config.toml
num_hidden_layers = 8
hidden_size = 128
num_attention_heads = 4
num_key_value_heads = 4
head_dim = 32
intermediate_size = 256
vocab_size = 8192
hidden_act = "swiglu"
norm = "rmsnorm"
norm_place = "out"
norm_eps = 1e-06
positions = "rope"
rope_theta = 10000.0
rope_fraction = 1.0
qk_norm = true
attn_scale = 0.177
bias = "none"
tie_word_embeddings = false
parallel_block = false
init = "uniform"
init_std_qkv = 0.0502
init_std_o = 0.0126
init_std_up = 0.0502
init_std_down = 0.00888
init_mimetic = 0.5
optimizer = "soap_variant"
learning_rate = 0.00836
beta1 = 0.95
beta2 = 0.99
weight_decay = 0.061
lr_head = 0.00855
warmup_steps = 76
schedule = "wsd"
decay_fraction = 1.0
decay_shape = "linear"
final_lr_fraction = 0.05
batch_tokens = 65536
max_seq_len = 1024
doc_mask = true
train_tokens = 144300000
max_steps = 2202
dataset = "wikipedia_en"
Each number is 128 + 24 x the weight over its row's rms, rounded and kept within 0 to 255. Layers, rows and columns count from 0. Numbers have three digits each. The size before them is the row's rms in percent of the matrix's.

# layer 4 attention output (transposed), 128x128, rms 0.162, rows 36-63, columns 0-127
096:107128155132158139097139094120137111087114141097135145124100148147181119108109149095100161153162197122119169091151123123147165135115156128110113100161084155116128145123134114115149130139087156126090109151137115159124142144101118126105123137102168148141110118130146102105103134123105145117133138089148115148101144106105163158140109121128163101138086121204120097127155173112135092145108
104:139133129134157114117165088119146083151150103137118135130164149131139132149106138069090127111128134136151172112161144180151113111132090109134143142118120095141141138105133182129156115129106155130123141176100093101132097104110149161113141149125112164126114100118145181148163190166136119171117124137126141126143134131143174131153135170133130124102128127078077098126104110145131139151164
103:110135156134166134141088120111116107145142072123134132114118127107147119145171131120136163125141069163140098113106136136148096090153158163140139141131126145110133094121143223130133113125093119136090120149109135118176085130105104099137150144115080117126119137125125113098144095148108131104078166118124133155151111140136094150158118164139155149135118090105113157138174147142133162127132
091:164094091141140082144079112155075097172151140140087164125135120124153146113147141126109154137105143134126116150117103105096115153117115124142134139099096150145145129089147090134147176166091173132119138147111124123125126137137089084111145112116126148111110174173142105128160155085138150130104141149107149095088156135141139085129141135137139119099135111120159181127101109124089099121129
096:110110122145144155133134092140091154111135158134130106122122111119178138106092113135174124099104112143151075155186130193119135113043095165110130156111107131160126107131089135136121129085175092114137143148114120151137124134133137102142150152089160110144131128133130141143151129107092117147109149118110110134154129146097163096134127091100168083112128131101094128138107126133142133122151
097:088141163096110141145108139113205142114132099144142115110109121164137166159142129134110080134106136116123102119121140089125163101094143128133096120119113125134152121153121114147152117122098127128192142107156131117140108143156140089143135061179112164111129139144106119109167136134100149131098183114121076149114123136140111121138158122135098127147158108114100139145184088119104134114120
092:146135124112084176118072114137117178129116135110111111138140140126098126177121111146101118117107138142157099120141164136128161139097128107148126150123159117104152165123117097149151149099091118143084122162117127089129119104113131162128129148121146133151149179106138109146102195127150120103181135129094115131148099139151124129112134158138166129183168151158135116143142139069134166098134
095:125107132138151097103203114123084142136132113136096121145107152116146112101090148140131127118155117113108131089156147165129095196167132160096106136138117121074132111084100101155102118110116123117160086116126096105090162116121105121116115122150109163109137105150110167117119121131122119110145152150140143130154158124140134113133127137190153116141170110149080097132149111164119135102157
090:120130157132168089127091120164139131099119197111109133123118119139121120116104097125138093115152110162126158147132140067164102075128116128119148100148144123081111154146109176116140202107123142100097077133125129143166180120158159126107117170135130175169135109149128124125130139142102096156109108145135169112130136149123134104137144120129125142126143132175153143112156129139121136135125
095:105126115131168100113118160118080128113162156153100090149132161137093124161145129165131140144152124116143133104169141135135165085106116141129127093077160121131142154112121038145155153132133142135141138102154124135136152111132164181139114120132122115125118143141166125131111126178131124116096153130138125108146166124152127140087166198125129143142085129125123129133071148143121150147138
111:105082101121171162140132155115141092151141194107121105127140135101154106100132121108154132120088166143133143161097130135141120108096125104126128140104145147124124168127151184142117106134129116119117138134132158138124143105120124153120107142103120167135101140096148134084154107118089139100156122104131134154094144119087068090134122145123113150132213110126101150118105066150112121132132
088:122146092091079099146114098080058135113115112127117117111131133157119090155143159154157090154126130127133144091119118084083112152119150153129115135157166123096098127140104132130143164116105118130173157179153115162135128134133137122092124150106176130107158132102116129111111133178129132144106147119111123133144078120105145123100155145128109134152104137124136159155080104152130080148128
092:114155130170161138137151150142135178109114149108128131113121132141124130099097137135124142133128156143133103115087146109089131065123161107141125133122139129136125127135141188152056138137142148122164147118113115112103104088129122083147120118097144038115146110120146119157098103167113114127111136113146115065122095112128142117144111115125076117145085145124117138084107123105141128096138
096:133146139133144115131155102124172088149121153122113163116132155148125127064139110117122152140185095140152098089090157136123131142139095132093103106143151080077147107107131075096149141114173124098144144119140166094140136136148105124101158136119105098092137113137132108085136121108129102148165155145141120128160122137152093151152114185125099120141132114071139140104129138143133110129162
085:135141120133140077082139153162141126183099148139120175132123092102155157118123135102111100145070099137126106107098140144111135144151160140151111113111125139185124158095110150150132123067143136110121113116128192127129076137124125152146134153138155137135108123131128110098123138195121119091116119121109139110137078121164176104142159110124147123123096102116118122109161112134166116132132
088:095182117145142122117111156169121116141113122124147175126160121129094110092113136110101132082145138121138142142096171158130121137139166157082144155124129054120078141131137068136148100124099133124105110128127122122108113129123166071096135118121144131097109153185146137097147155131131153136170115135106143115162127143111114118104174133120124106164145063128134103134120116121128141124143
096:136144138122130193123129109100097109130127085101170139118101133153147137155164127147172143126090147156110129128176160146103134172165126168116118108136099108146093133147138083125126151115087120133139150130180136135085124114108114129147121117137117110110137086118154146160120154171145111154094146117103130151115152119119122119148145149122083131133141120184155087102101128129121117126056
092:140134132119116113143120135131131104103146178134138168152146124108115131099121136156128183120134161138133155059149147128131163089130120170173126158137120142120115134106156153127169126137164121126161124123127133159109090166114129155186141121126088146143139122174132147139146118145114102143144140117127134144167135133111121123109112080154099114083115155127187112133079064151148116136089
096:101064106121129123111152111081127082099157158109117130137124150109062110153167136153175129130111079084115127130100096112124130110155123141106143105090112125116117138129112115145097112135092134114121122099109120137110110115151085186127108139135133161128161110132096127149135123051094133105128100111120119141137141112156121122167164118126159104150126116140100112127169152145118116149091
102:136064080090095143113163117142078148121141167138086108119140101150138137110144112113082200111112154153116106129099123127128148069161147111074125150117140139112121118140119148120157126135165098141091134165101134125126100083147151135142148125154122206121106114093123128122116118104125121110146129122134148131125138132153156112116133097099125125109133103114123132112178127130134138173141
100:138160073112132137157114126153172191155126150089106132142110145113124109142099115163101153137145086144180112121109128141127115153100139113153142095125120123152084110131134126112156130142145165129209133167163123113156083137142130070102130131131137132113146138097138164146105159139123110139102126130143118161105126133101046149127150128131131125118133121162108160114129151138144117138111
096:113124088107116150110124107125152119145146195111099145116141138142095119134154133108119102143124167080128114133147140168131134076133117157124122107110141162159126105107150105120137147146158137138142140123063125114135109171108136101176113145126126184133113134140109102111066113138079112145101137131141158122135131115118218124128149149091124117157136120152120148136130104106108112095090
098:126146118110179112100117137169081140119128130091102146136115127116173140129162130111063112102152114116077123147115114110119155148095106161124146139118131137155137145097108181118106121133050106122121150163112140125106123125152169132095114131096143110102147097130108134071123125119100104120115133113134155109124102123093152149171137128147086111130114142095080117124135102120134096122079
093:094178133146135153099123147133151143084130126125156147133140099095105135131121147117149132138127074162092107063115151160147170162165125146140141127150121174122102096145182064115135145136120163123126105121129113103125127107101142134123111145120163114104138118127104107109161155103130122137142146146127106144082103150105158129128158192143083117128142147142136179130109124158142117158147
085:149130132124089146136104131149117130165131069128071087108131116137170111102162137116139127156130165129121114162125136106100122080146118112069129131136131148132111133087159163127177128112124115145154111142118123154156111096140102134101123115135136069172149105143095094111154136119129091122125127121135121176134166145068128157118120121157141084110168140143118153153085162143115127117116
099:123076147176066152090124135167103133130152132115132130120101124140122107112121148132109140135100142152112111108073132181149132090125100131158141112142101095147110161093147183153145128115197137126132102149132180122165146115136097167129121115115118149120114142093130155183121151117129119121137142146126160126115124122165140119159154123125114107149143135107177102144153174124110122106149
094:132106142122137119123104100116126127119119175136158145113139128151119128113166150121142143128136130160100152095129133167106161136154136141106135104158173145157144137126173128137139128152135145132127135109148134094130157120140166148098125161130165155193112174130127167174102172134155096108140069125136111106151126124091165148142105111157186082180118136137139115089145091145124114145158
109:132117090157113100153142119107152105157120080131138110134131137119115130102118137149130118133094116121121111115148166095135144129101148155105123120137152105134094103131140252136112117114106101155117100165134126100130143143109128192108118126141117150130119127129152132130141157131128148113124114119102153078107155116109162112093157177121128129095156094088154128127166163128143115099093
# layer 4 attention value, 128x128, rms 0.185, rows 37-63, columns 0-127
115:126152111145166138090167121105087080103105129115140145076148161110102095156108112127170107121149131134123111116165152125155099132153139150125123124133103136100088121123100166102096138145093132109119095150079098084119116099110144144160127133090144138125146149154154161123090145151137133165167130106162160139147105092110159095167111131144147131131122149130146132185132081147135114121140
092:159169127162156109099153131114161143127148123079124127158143153123131185128116115096135126152142127143113091134096113116135111116141128113145122108139134209120119111134091116155147114079138077117132148150132123106114132128161136114176119096151125130171116097155110111096151120149091133119124114083144123145164097111168158067125139138151101112104128095121146153099116095112092149111108
102:133137138134171109097129098160131097126143156152078157101112167134164188128158115135108132116102121109124097146153163114114163134141129124144129157073113132071104157109088105124167175170093126142102126141082122112131138145182113116108141140115092118156122119132134162128157105121128150130140162170100152135109147121139126122151148119157092088149129134109158141140090121107151136112152
093:073126179140109114137137157121110129108124102156158130086161133110152110150110143115165078145090128129162097115086127095128138080135096150110104129126150149139127107118159132106163168143169116150118120126112147178087111182089126169124109140157127118165128155128133151169129129129138158168118130141108107091146123148097087127136133111113154133092152123135130118150106119140184102122117
095:149165122128124110124120123129146078101149129121124098140113147136086162119112126115121135152146159074137121105136153113109128145126095145121090123135111154134115089167146108160153128123096123142120112168074152075131133180151146144084098135142138148090116137091158125142082153136116075110155125120137105129100092113128166133115060138115108125099108143126094129130141074115121105088120
087:125114116105142141109140158121115130072099133098135147128174119142131080174104094097138118119114144169116127169134146153155139105120114111121137137143098124138156161084164136106127138137135089149096104125129138138140104127128130132103153127122175161142095168123163125136113158129185082110146130126148115088113126152144147089163084096140151097159146124157136137144125175134075172146146
102:094123124156137109119139151129097135170092110138117146081088121118108102129109136160136138165116122135086139122119095153104145156163154140103160103128116112115142115106115130143097132154132121145157109132155136100136098137093063108170142123119169163090121121123183144123124118138093182118165113086138164145187160159123102122122130112127135134132159137149124100164126135159126143098077
097:069119104123124119086095158148115114143086119120128158142131091158113091132099139122162135093126126156134094122134146156157070126123101171118170105191141151150114142161131134126115140110122108135131116128121128075190121140093130132134112127088140173105135108163156133137106129112165152154128097134174150105156156100119121121147155083126161131118142134119112104123161117140096138155136
101:130080141133106135095126144123130134103144135134091088156096151144111146141162129142114101076142132101143133125116138118093109153103177116111139119082112114127153147113124116145117128150125130082126136155138153158148135095113150090097129121119129150094137155167124154157148083152131164155143107142169148110093174179128154104159120177084103129118106148138134114154089150184107143150129
104:102140148161158076153087174175159120146145134095136113143153141123142105114121092136113098111093157134113120137135165105145132131152114139145137117084170185073092131110171156177098141105108115121098104118112119117107151122088110139174157142139124138155134151084145168119115153134141118124153117121108116168137135119097110123153091120159115122165164135126127126124133093137143112114158
092:114098113121111135074142140107146128121115124127143144092158126109144087091156148164135131078153146130127135110125119088094120120086113125149159177102112107153103119108122145109121135123098127102150130142114089106191139091129125134082134144093180112133136122102118106130158135184107159132111136102108147129095095146124159105164127147111097137136162129110125140129139136153084057136111
095:094150129148159103165121174119129140118138147088144150090161122108128115124107103106105138155087161111153121075110120121155132110151131149135121140137185160149137131108126143128107136123113112111121134117103065062149142076132135109164117098088132134139109130102141156128102138159138090122119178088166122097145097078119156151140124139155136137148134127183124116136106101104127117143135
093:123155166125169149106115124080129120139068136162101153123108091171132159126127121151113156176141109146137087108117093118112116149093122152117134126126129097090114115121119108144110128107125154117148136118129148046119129101145119125157130111127115126097156165125130088117106091118085147155176145075130121162163158122104105124142113170104121145163119166128132110079114128123114122118144
087:115154144129115167077157112126150106119131163166121140106165120098107152125102140137136107146090104119146117118085096109131102138132144159137076143129111144182097131116133155141121122131124137097141129120102136110109116175135120114145108131080131110125148087183106148117082138178118135108107137110169144130161096119121132184160138125125122159107090066149130144160119079112135132101124
090:095140145105142138144106152170179145129112146144133133138148130141137115119101160156091128122154112119153103144105103134100100111113129148181115127148090093086111160130147110114115132125155146119134088131177068132090133125120096127084118134144137136094136140100132131124152077136093151163158125154164104158150131193155113106136128130080102120149130073132113104138131151109094145124110
104:166145155095112175177152077123132155151184117129112142129093153147128152133087135132141123115131116126122148145118070113093142118148109111115094129137131135154146130093117123127117124133129175130108135143138139165110146082100129121093142118146119125121136132094101141153165149158079106149025143121122110114113113135154136094108131135105093118094121107136146133135167147129128124139087
099:135164127148125130141114155124153115124115168145121154105128140104138133120108105173113148108125150137154158089119096134110144166114129136119091146109176163122070130123088101124114070159150109076097101108082120109134164087126120143158159122085143087137128128066128140118109122117090137159126167118145110125128133106103172167139166118156131118115102136091135090136126099123109134122131
102:142148123138128108093138134118143118130140113109116132222090099105102111142141164104147163139100122125094118091147158190107113126146153146107188103120112147109108106125124140172112129106134147144156112107107123090136130132119088165189128146104128115145104121097148101131099106096132127121120118124082136176167118116109122119109127115113181122158124141113135120135134120101114103175114
093:136119102114130135100108174124112132145125112129129108137146102108147129132126173113088143127129132189132108146133135132170144092139124123088118107139138158117112178100139112133111137134153126116084082091119094152146119124124063144203174137167090129163120135132130118101113144123132129141121123141115158124165114068093143148157121093124122111136149081102111143158164151118164117160119
098:116115138114156100114161106128170141147140149075131171140139149123143142102108110148111134164187086102201131145093104104130114134109112126129115166115128135129102102123099123144152106143131088111151121140141126151152148142116160087095125107165146122122126125114079131144135147181121065153123155134147118152091100164153106137163159133101093113122178118120120139132115104128150122156118
105:117129138106129130099151076146149093098151174110134104149135179138110144136148126118127134141154159071133144095083134113120122113075113089101100175128148098111101122116181142121196147106150131112083129133113132153103138138121093137143121171127086119166127140125092164125102109125079093158086122122129129109080113110141137166113147117120124104124134141137134115147154114139134129113124
091:114126166133129144116160117159147121147141134130119147074121101151131152143147125116106064125089136078156122108110094072122151120106090144128132148088133165111141112122150137150147153104131137113120132165132154154098119123104114143089085121148148123157139109091127162139126095169154122140140105152145171129124084152132114187177154133119109116118131137177127140107128106072130094114119
091:142149155079134195112124102133151168122134136115161143191104132127134140105140143168130135172141101163117154109135095163082126130119123109141130132145109144115142125130101133130166098123128137131153128141088152093123108093114176118112110137168145145075133128102099106109144135128109105170109136105180110160122135155144114110075152139140088145137105098120095143113148122148119157173142
086:138133181127103123164101130102133108141139106149110099097127126169166106106124152142150115180122113131144140165133099094132133141122082083077147147115180204144126134100160131116158116138118140115107134138135124163119129119139168166151110157152133107153149116126095107141148148134095110133114145167097138101100136115106107160121107123146110108108189086143121169117117124138124147127094
104:112122150128119147118147151112071136089176141118130183093140114159120112186100113137147147150093130122134156134091148135197122161124139135117112134159164117139117119099107141151136113145127101131085136104088146133104139137113118124142162111094123129105133146128131146185110130113152084111091163111133146121148120091085113125143116142163148130179114120114160130177160126125132161088125
093:084140121092088153076170108138103114077140168128070132121151103105149108176117126158156149086122111141116173103115109142098131169109146123114087134151121106109147144169118145124138128119151130112137130136120099149107155068169153099125126156111079135118112151142136152140131144120150102126118097126145133138131154146121105165133154134182131105154107127103137148137112130151100173135155
098:152161091161113100156105169122134148106084090128125105122123137126137116137128138137147122114133156099155109142121143118138113157166145153152101085141141139156082102107175143108138173118113127183137147125117089082130137131132106173105125085110190103122106144107174115114111151135120120106116156148142116125126106108122157068142089133140131126149081111085126104133157142137147092110123
# layer 4 attention query, 128x128, rms 0.185, rows 64-90, columns 0-127
088:138103144114082156140089117152143154126174110130151093142130083158146144148117128125093149131088136151142160138115111133094107114099112114110156117110101122146121088109106142087120118093144133137111143133146115095094100140098142110096138137138111132092141095105160160150137141133138149144157214090118107136128115173148094085121111066128175103155142116136145143091129129117120131149124
125:146146104106086107113102135127125140131129134098127110148090107175206161131134119140117134140139113111112141102102138120113121109171128130112135108128103141163101125136120133141153130132177084100105095152110118099122125068120151154099162137156109183153132117140161146098123129140136119169143169126129168156113135149140178102115138136154180091148121116114088105117129103076129121151108
117:151128133177162117148173138108136125122089129109133133122119118114081093133121169138177132135141104091124144156136119120151146131089147136131108152120143138109129122143170104107089120132087122135150120101153097098141116158132100136132090129127163067128141142120053095136125118111132151121115076165134127124148138120133120165184123156088094165128109111140137142145119165179153132116097
099:138088170158108200132134145145120144125159105150156105111139134125110148096127134100125167130086147182140147165164130166124128123094154088163133173090133108116137131137121106087127111115079182142141168110163167136139134161126141116130132112115118072088112116098140121145157133155103134122103123126131096108136144163116093141171117123102107112101133139131155128118111143142118094116145
127:118112123089107146121116117134116182105145131148072114138155108140175087125135135072094122099117144102149135109134129115127088131124109116109179118141101151138115148105103147141110089111161147110110150178109155118117155129144156122142114150119096125120128131125180141121151116131146120170122171125111141147125147127103137107077080079107185115116144115169108140091116111105089143146158
081:099160113112143087115140103124158122116102132127122140171124121113130077094146142112174114151174116083141110127108146117127153111140110129072119118159127108115086109131132143145090126170146109156110064163124172087132146137099113137157133133139149129170175097135152139120133129114138102124153127173116151161135132087166157118140117148141151135147106116131083127122146154101145168118085
056:129133129129106118103124144125100127099118117121172130101127081151084153133069083138110144101104189151123134117109133097144091181116173114128126139105115143147116133152139118156128161131140146123149144108121090160091141108109102126113119153125093133111097137165160148136153078141123097154126128114126117123107145133131154165081137124135085078065101161101147127124087129146125101126117
093:129139151117160120101148137135142110179130135077112141134117144119108099115127109140096122114182124131149102133144130184125115101145117135186119111133134140110165134116110120136162105096153124101147152128104157135154092153160121120158145088140083117158091125181124110098152107156103148133144119123146110136105168150143159128131139183168133156153158144124112096136135065095103107153097
090:109137117158106118090127138120109113133127115108118098150109110143134143138125128123105128166157132157129150119121109100107187116126100147109130143140127151126120092132121113151149114121145097144101090089133107152128111116134154139110156168103176162141109148114092138187085110098154093129138169085149117108152118116124120072126113077115169104108088134108156088117150161193147148144148
083:162096164131094182140145142097118130088149128126142132141125128137129163112118114128105135130097132171152163104152084112113141135096113111152159135109118106124157153151109121122107118085137141107135159092137114173139108135143147125091108139089133096119111185117104129132182115135123140163136180108151099114103116184079086124146133085093123123101131142133156122094135144150138122133178
134:129119110139135116104136120117106127179150136113143127110142118150169136104146107137069123112148111155103081140152162143129167129163124140156145128121151145138163164145103135109171107105173089121096148097123107176126115121163152127117176135150096160106086122134109103125096106122128089134143133076164130083127115163097137075108139135130151084138159133134131129133139071129111115149114
118:112099125128178113148153140126138130188106129119089115112161160098131089100156137131141161125157104091112108128121135144132126121144116141126119155181122160111132111136156113126161106144089121110114104149127105103134086137153131144199134122149104107121103147175078116133085083139131130104131086167102120134148141088170178118104142179125133140160114128123121135162123098133106147123142
122:115140116104101120145140114135119142116130153138127184165174130160141117118134131089113110126141137113132116099156100031136152138122151133116118099179146145138108123116120128158130116099157159172112133142128142118103156109162127135159141133112080160097158135113116135127140119110155100123164110146098165146136137115109139143117077056103123108095137152173117101125129114126083146100144
110:124130082109150080130088091134131101117128097127128124109097119119170111168160114118154112091138106110118150143089108116123149117134083141059130150117108150128131115126137189097111150128127104139124130129142135115102096104113120166146167121174113149174162099139129144130146135132103156078138137115113123150138102156163112105099103136168137120202126108127112135143138146085130160128117
116:146167090159156136120113143101118114092109145110140181172081102165161099101147171138177137139177109073148139123127187117141152121149128117133130142138153162123148140125130118135103086116145107139131123155124117127133175130106112162143135119126137102170118154131101125120138126112138125145135103151140189124130126117079151156181126154099149133122123134135124105096181131143144116152100
124:109115105129148120106106093192122143111125135161098129131123099111098088123098117108102095122162133145148103146132149186135158106107154103134128148116140145062152130105103112136088129106111162140105161144142182153139179147097152127178117135112102133121125134107141091132146135130096116118110073100150115148129134125112113150126133132160100133063155127132118126140125148180096145124135
079:120119140127099143153123118108145139094124116141162132156149124148088130177120128115145154117093152118134190120148106070112115123089124138093126120128143118135124106116183147074089121151096101149123092124145100106138119126144095088096101147130146130138185104108122151158142151116165171140116116141094142125135147116114134143139080067089139131146101122157156119114130175098131134098124
080:145119126158126141140140124129154132120110093099132103156105085147137091124147157124153177116131111090154180133121115116106125123065121116105142144110114133106109098113173144067071115115106120121110105127164112070168104151114128151126124133155151083146178114123090122125145115137134164145116162140124138164124137144155134140161085137104124150178126093149134134129127162150137125138088
101:127124119110132115128098143148144107139111099117080099159108147142148139145154122139111140135179114071162111104097142114096162156148079120075124168131139124138116103133132149105130125159135077113104064139117141104143104109139167151131165160136143166187137116166127156116116132114134115118130153165125133144140122123154130089075118144151153149173110104127098141122136122115166154109103
093:134166158084072184162129137112124148089144136138143150138164123141123186142099137127148130136061150169117142143140092072119103139102164151126128095142120128163101099132116115141125161137132152141141137119131084139092137112104105114094094116095141115106154093108128135173124153115158169134133132099124129094125118152101105170157119083101111113117111141140147122141117154135131105124114
093:117135179113080169130125118153155123162169152123137124094131134136080165114145148145109112125122127200111103148134095148116132138142146155150124128086134126112158118113119125094147141112120163145152138091126117162137083174128165129129116103098103128106124110086087100159123118117123111102114104077155093109148113151140083147126153121139080143115126137141143160167137117180137120108118
088:155157128144109127109170164128145104161102147076126106134090137165112131168149143158122148153171109122155141137114147148128136106137098147145109139132123116134111095143128112121178132164127090149198099126125113117128085146144119149116159110141162132151112149145075142130100106131136133118135186130140124104125117128188139105123163170133133130174123142105114116132113120119199113144090
083:118113153152148165153103103104096142104133073139160096137114136101144145126125107090134157084076150157112150117121114105085123179083154101102122139146117162131131138131161163076071138097102154133086133109165123141128150101108128136120084157101161086119129127144144122151140125125120117139089137121101105140117133147091136143144099118119102131116089097137145113116149151134113168107148
086:109108146142127122155128087115093120161133086148165121107154116134110144086096108148126157117092133146053136126133124103123144140177139112098128126097138144095136129114166122075121147111122141130106152090150099109120126110123144126131130145160086127081091114188145169162124123122121126125093137079099139138146149135121122091120089115129111068122114146128171143158135118143087118106125
102:119140145147135121121140135153152121081088118126104118167110118111098118150112151127165136153128161113166155114098089104126103123093124111103119133131108118118082108103143130177087165163097152133161079156112138094126142123099090131135081157099157111160153141122135164133142128122134109121120125172116121150134138068156140151146120116126122153110089133105121116103125205146171145114121
104:104133140105116115121118134129106102126129121134070066089167132116186135158155146125126115129155121120130116148122140087133143090164123154104142155171149143144107104119098116183155101154143097122112130118130109143113105105112167175143127123138145136112104165121080110148082094102137118127138142119111094103151108105120102117085105109075141123109126119107110136138136115194140128166153
115:108127133139117110093136136130118115103107110123081098150111105113140150142123148129131125161150136149146159113107091094109153124110099142106133146162120148115098091115114121195118129138145130131121089121125118129118115115117140164124132170093179140145121160126102142176093114098157097127122162096126096113147111084142113097118112081114159140126082129090133103117154173203155145156156
# layer 4 attention key, 128x128, rms 0.162, rows 64-90, columns 0-127
051:096127134149171187111106104118136126121065106079065157154115134144100123133100118114124116134156121122097133126131134128130124157131136137165145110125134150139134106185106109119179125156110104111101124115144121092151176096153124139126153116097159109144130139167094159110138104113121151154094129110141071120127131141078093107133101148112065149147133108140150131140140138101111122125099
053:111092092145127122113129148114111128178138103100094157154171169109110118115139120134136120155164096113123132135116110125163141145127115148088126106110131106092163162155163096109093125119116132101091170089118150129132181145143123119126107139169172111098143103127145143091144109125136129113106143157134097081156128114102047135140107143153135148150101089134151144084142122136116106116105
069:119151082120087181143089118096137115102130130151103132134126102160122147167113116134140109128079164126129097163137075168087143113094140147114148135148123140173121090150113163127135140120138122149128081184132106150151074122119131108122163111058125139151109140143147123145127138123095111142129124098115139153130129127090170117101152135125134087133170111100106141157121133109104137142159
054:132095165134116122076123117128114110140103128118182097193138118144152157197152104121143091108196108109107126114191122158124124147146134164101124104141116125132165148176129116085132154150122106134125137130135137122121178104124115145153107122107115154153124161140142176124149140110121131101146133137139095117150100110170178129120150111110128181127095141129128135124100102129133134128125
079:091094154144125090098108118115116075080131139137137152174143168124050118111154116130118114139153063121104132128144113103122157156177133114152130124157115121159096117130189132139121121132104141136103094088175134090116164143110110173108115117146120125150136154130140107150126179129130140132141137108138129101093124126136166130154162141148122149081153100112132121134159137121137124122140
059:118158139132167133140129163158124133148140134165140149165147135136121128151074116088105149115091188133127129162137117162164119155085122132114121113120124129116139140082135116131113142096113139074129154118112175156085178107144121136137126085167112131134119095151165138140122150130150165109178117113108101127143109135120122119160127098123154147170098129111181135095150119153137073147144
065:154107053101122134121101126126087113117172151138095151083156148114127122131155132180133133137167078150136080106115101134129151116141139125081128104145162129126121131160153136147107124115126134152169088140090089123155129125111165092104144147140144105141126165086131125144084125120115128117120169114129150123118137104121145127074143152120138115132153100191128162137130151103093152125126
068:191107121092102089134114157112108129132151188113127159126141107120117128154153135157109089124144088106145050120127116151147149136098142156127124123124131101117137119128096150113168122109122149135145105121137134095147128143108132138114124180079146126069156196104139129121121147152135111138117152136114109141154118114124119138077171160107137160171132101166128130097135138115145133123095
076:126173131146136142110212124143151135148127184153110086120126116148157146114091114138158160118130157133119125183144176129102137136115103095112148118138115134142155132101064090109127125111126090125134131136157108142083113128138137161146109156126156152127123132130111189136127105124126173118110138138123117119103089128122131111141138107163131112119131156137048105120126140121132111120181
065:179059091091150136111129147111140129145135134116121148130114132079170137099152117145148082099137123150110070091106138147135117152130145157132139143112125143106112116127143172136136134129141143128182161177105140138147092116131119171091130111085103107121105125125175147142105132125150117112110114111123121116168119134122110128097132154083146144159152101110094117126146131135095199117125
159:158111099113092152171066132133098139122142098128128107130117111147130148152163135177115135119106137117137057115132090150121141084126162124143125146111156125129121149120140219134144129106141145148112123128079120117163177125116130101127133132129118130118128153123114107148138171159129104122162109101116145128158139117165193146117161130070156138132138135119162149141127109113136160128112
203:179117092117130114106157154117121100136144136131084156128129143101122101086156127138134092113176084138125061091081135150127119108175134143095122105125149141119115127136162130108142110155134161147127127133133149120149090143135133143116128138087145108102086132111125146116094117169128118115108165135154146155122139098098062144070099173112114122156133097151138136116095163117117140143147
192:142115125126155093106128144147100125106132198132103171134144124126134127071130131125115151129123225130105119143129099158116128128138140147119109151154124118155123108071146157140126151129129126128169103177147159159085143136129187119126140092123108129129123135142129073154135107138145139127144132133118153122128147139116170101137102095117122094134130094107196124113141122118131083110152
172:070139100150133111113133153126106115132143092147103113133157146124075141106135129136108102131127100134136151159126132102137130161107142149092130129143116086115119133121139178155079081116079110159093118140143113099114095122128143159113141100145084156138125139106141104123138118095112163128122168138119142113101124120100171132143198136156135097116162085119064131104174155112120127122118
192:098113141171147130117143134110114137082130128068131142128108159114206125097148117166148142128150085135077135090138105142149190107124113168125141133128118107127158136120158075128065132127102148142111155111100145125121206147114121131119098155132140131134131116147146125120119131126129134124134121140120133115122155110150153136110124134083133087118145099176105132159149095131114103119161
188:137045104133139124139114114123138117103142145119115134132130161140133109119144145129130137114128221121173119133100105156133103126172112116119120117123122105071101162125106092128136123087089145097119151108112134137112172086133144174100109120176137115125142060095125114146093131147116124121172134121144156130165124125134093145142155130130187143123123131131102120120145155145116136107124
069:149108179132131161121116120123169118096127111114126130120091110117126107099091138106136157122147076123075104119088136101145163122138105112164135079112143173099152127169124110124159107150134132115133133091109179099122168154111110130122132164130188128130129131164079144115118145122091107152120137159164127120113181142145104143114083120131081122123133130166152110161091134135128123139128
060:111117141082152151096103099103149117116112140134129154124127137109050090172116092097150142120129125121148067127126128114136068124194162142112147115137133157134125117155108153097174123151120109122123098094151118144114162119136099159115137122120126089158117121105134130161113141162128100125123109107160092110131086138088076099115098153144118144140117166116151121113138141136147128163125
072:154197151102133136160160121137178168162102151118179119114125089152196161142102123130129137091107126119104110089153149159143103115085126124173118128122160177123133137102125108149135126144152112147149133141111134143149058114091128127142107164097109139133108131115108149125132111118108098124126110099098124137112131122167122144116078127150138128136138150138141119145060122138146116131133
069:134093141141110103095129128121116112119150112111110153110118184129089083093152127129137093105137116124136101105089119130132120109190134154102138112105124103113133128126129193127095074109087155146056110098123121109137110148101090115109114164144149120149129145098134098131148118149133079114140134114129139123129124113168136151144135169154158130094137093121106120107119078151138138135181
070:150139112128134136166114117119142146147125129126125168107142102075189121129105120098107133123122114121146135124097113138139165089104123140126132126135141105134129142135136103177110139104153137177139088165106135139122120146128106069123157170096190141114098131154150111116114140096105126130119129146152150128100185122107186095101088133122110056127119090113124116108109108088114103147145
039:153159139142127086119108093141121104119128149166138186129137152123103135142172131141137116134145097095127178104143098151140119121157104160149125104138121088093168133062135111118121131115106119075103121083139182129132140134126120120111102110125122138124135148116152124101150146150136132133170116146133107192127141123137087141143092122149152156150112106144190157087137111129112093167129
046:120093126104134142116129144119123148129128111064141119162123108111098109118100142086108124109114177148110082107132134113154122179113145141121143132113139157152076132181137119159091137158154122168110119171115062119125149124130122157140133120122089137142097070132143104157125125097131098113111122108099163077123108124127162104105134143106127077129135120120074118151122134126142156104109
062:138079172158110133157173117129151133134135090131116074072113096137127131106129124136139139123114184134114090127109134143092137135142154140128137149127120131152133136127057171151131109134119117149081116152152075135101178138143093137124128167119093147138106150126105120133162108119124104081117141099125145103133095135144189121175147110114124120134124129093105095116137116132130162130165
103:097130158137167108089140128125148128134118156113132171127157162101111110118103131071128128149141108140134235123127143095147132179133098129125136115148085139129120126140138051132111141154104130110169133121153137139113103132137117140117123117134133117162129096130159128113112107085118122149108143156150124100107144150096093109131094122188086128124128114147114112120142137144103094119089
082:100102150127145117118145133105148089112119117129125144132123161121125094139127102087149087124149100129145189101146128112109103131151113141142125129123162098127143104146137045098078112166106114117133147118162124150097072139130092147126111115095147115121147128131154135099103086123116164125095138124143120146133119131119045138107080148153101133126097122133111134126114108136114104163180
146:160132107136109145152183125128129139142134149157106059111107097144163153109127116185146148100119159130111048164133141154105140117106131114108129136117134135143148139108049149114135116088146097148116123157135099129112145123130152140136118165113136150113122150127098170145138122150122142103126123116110123132130089099146165127138152115107149106131148156118055106125119134120136151116182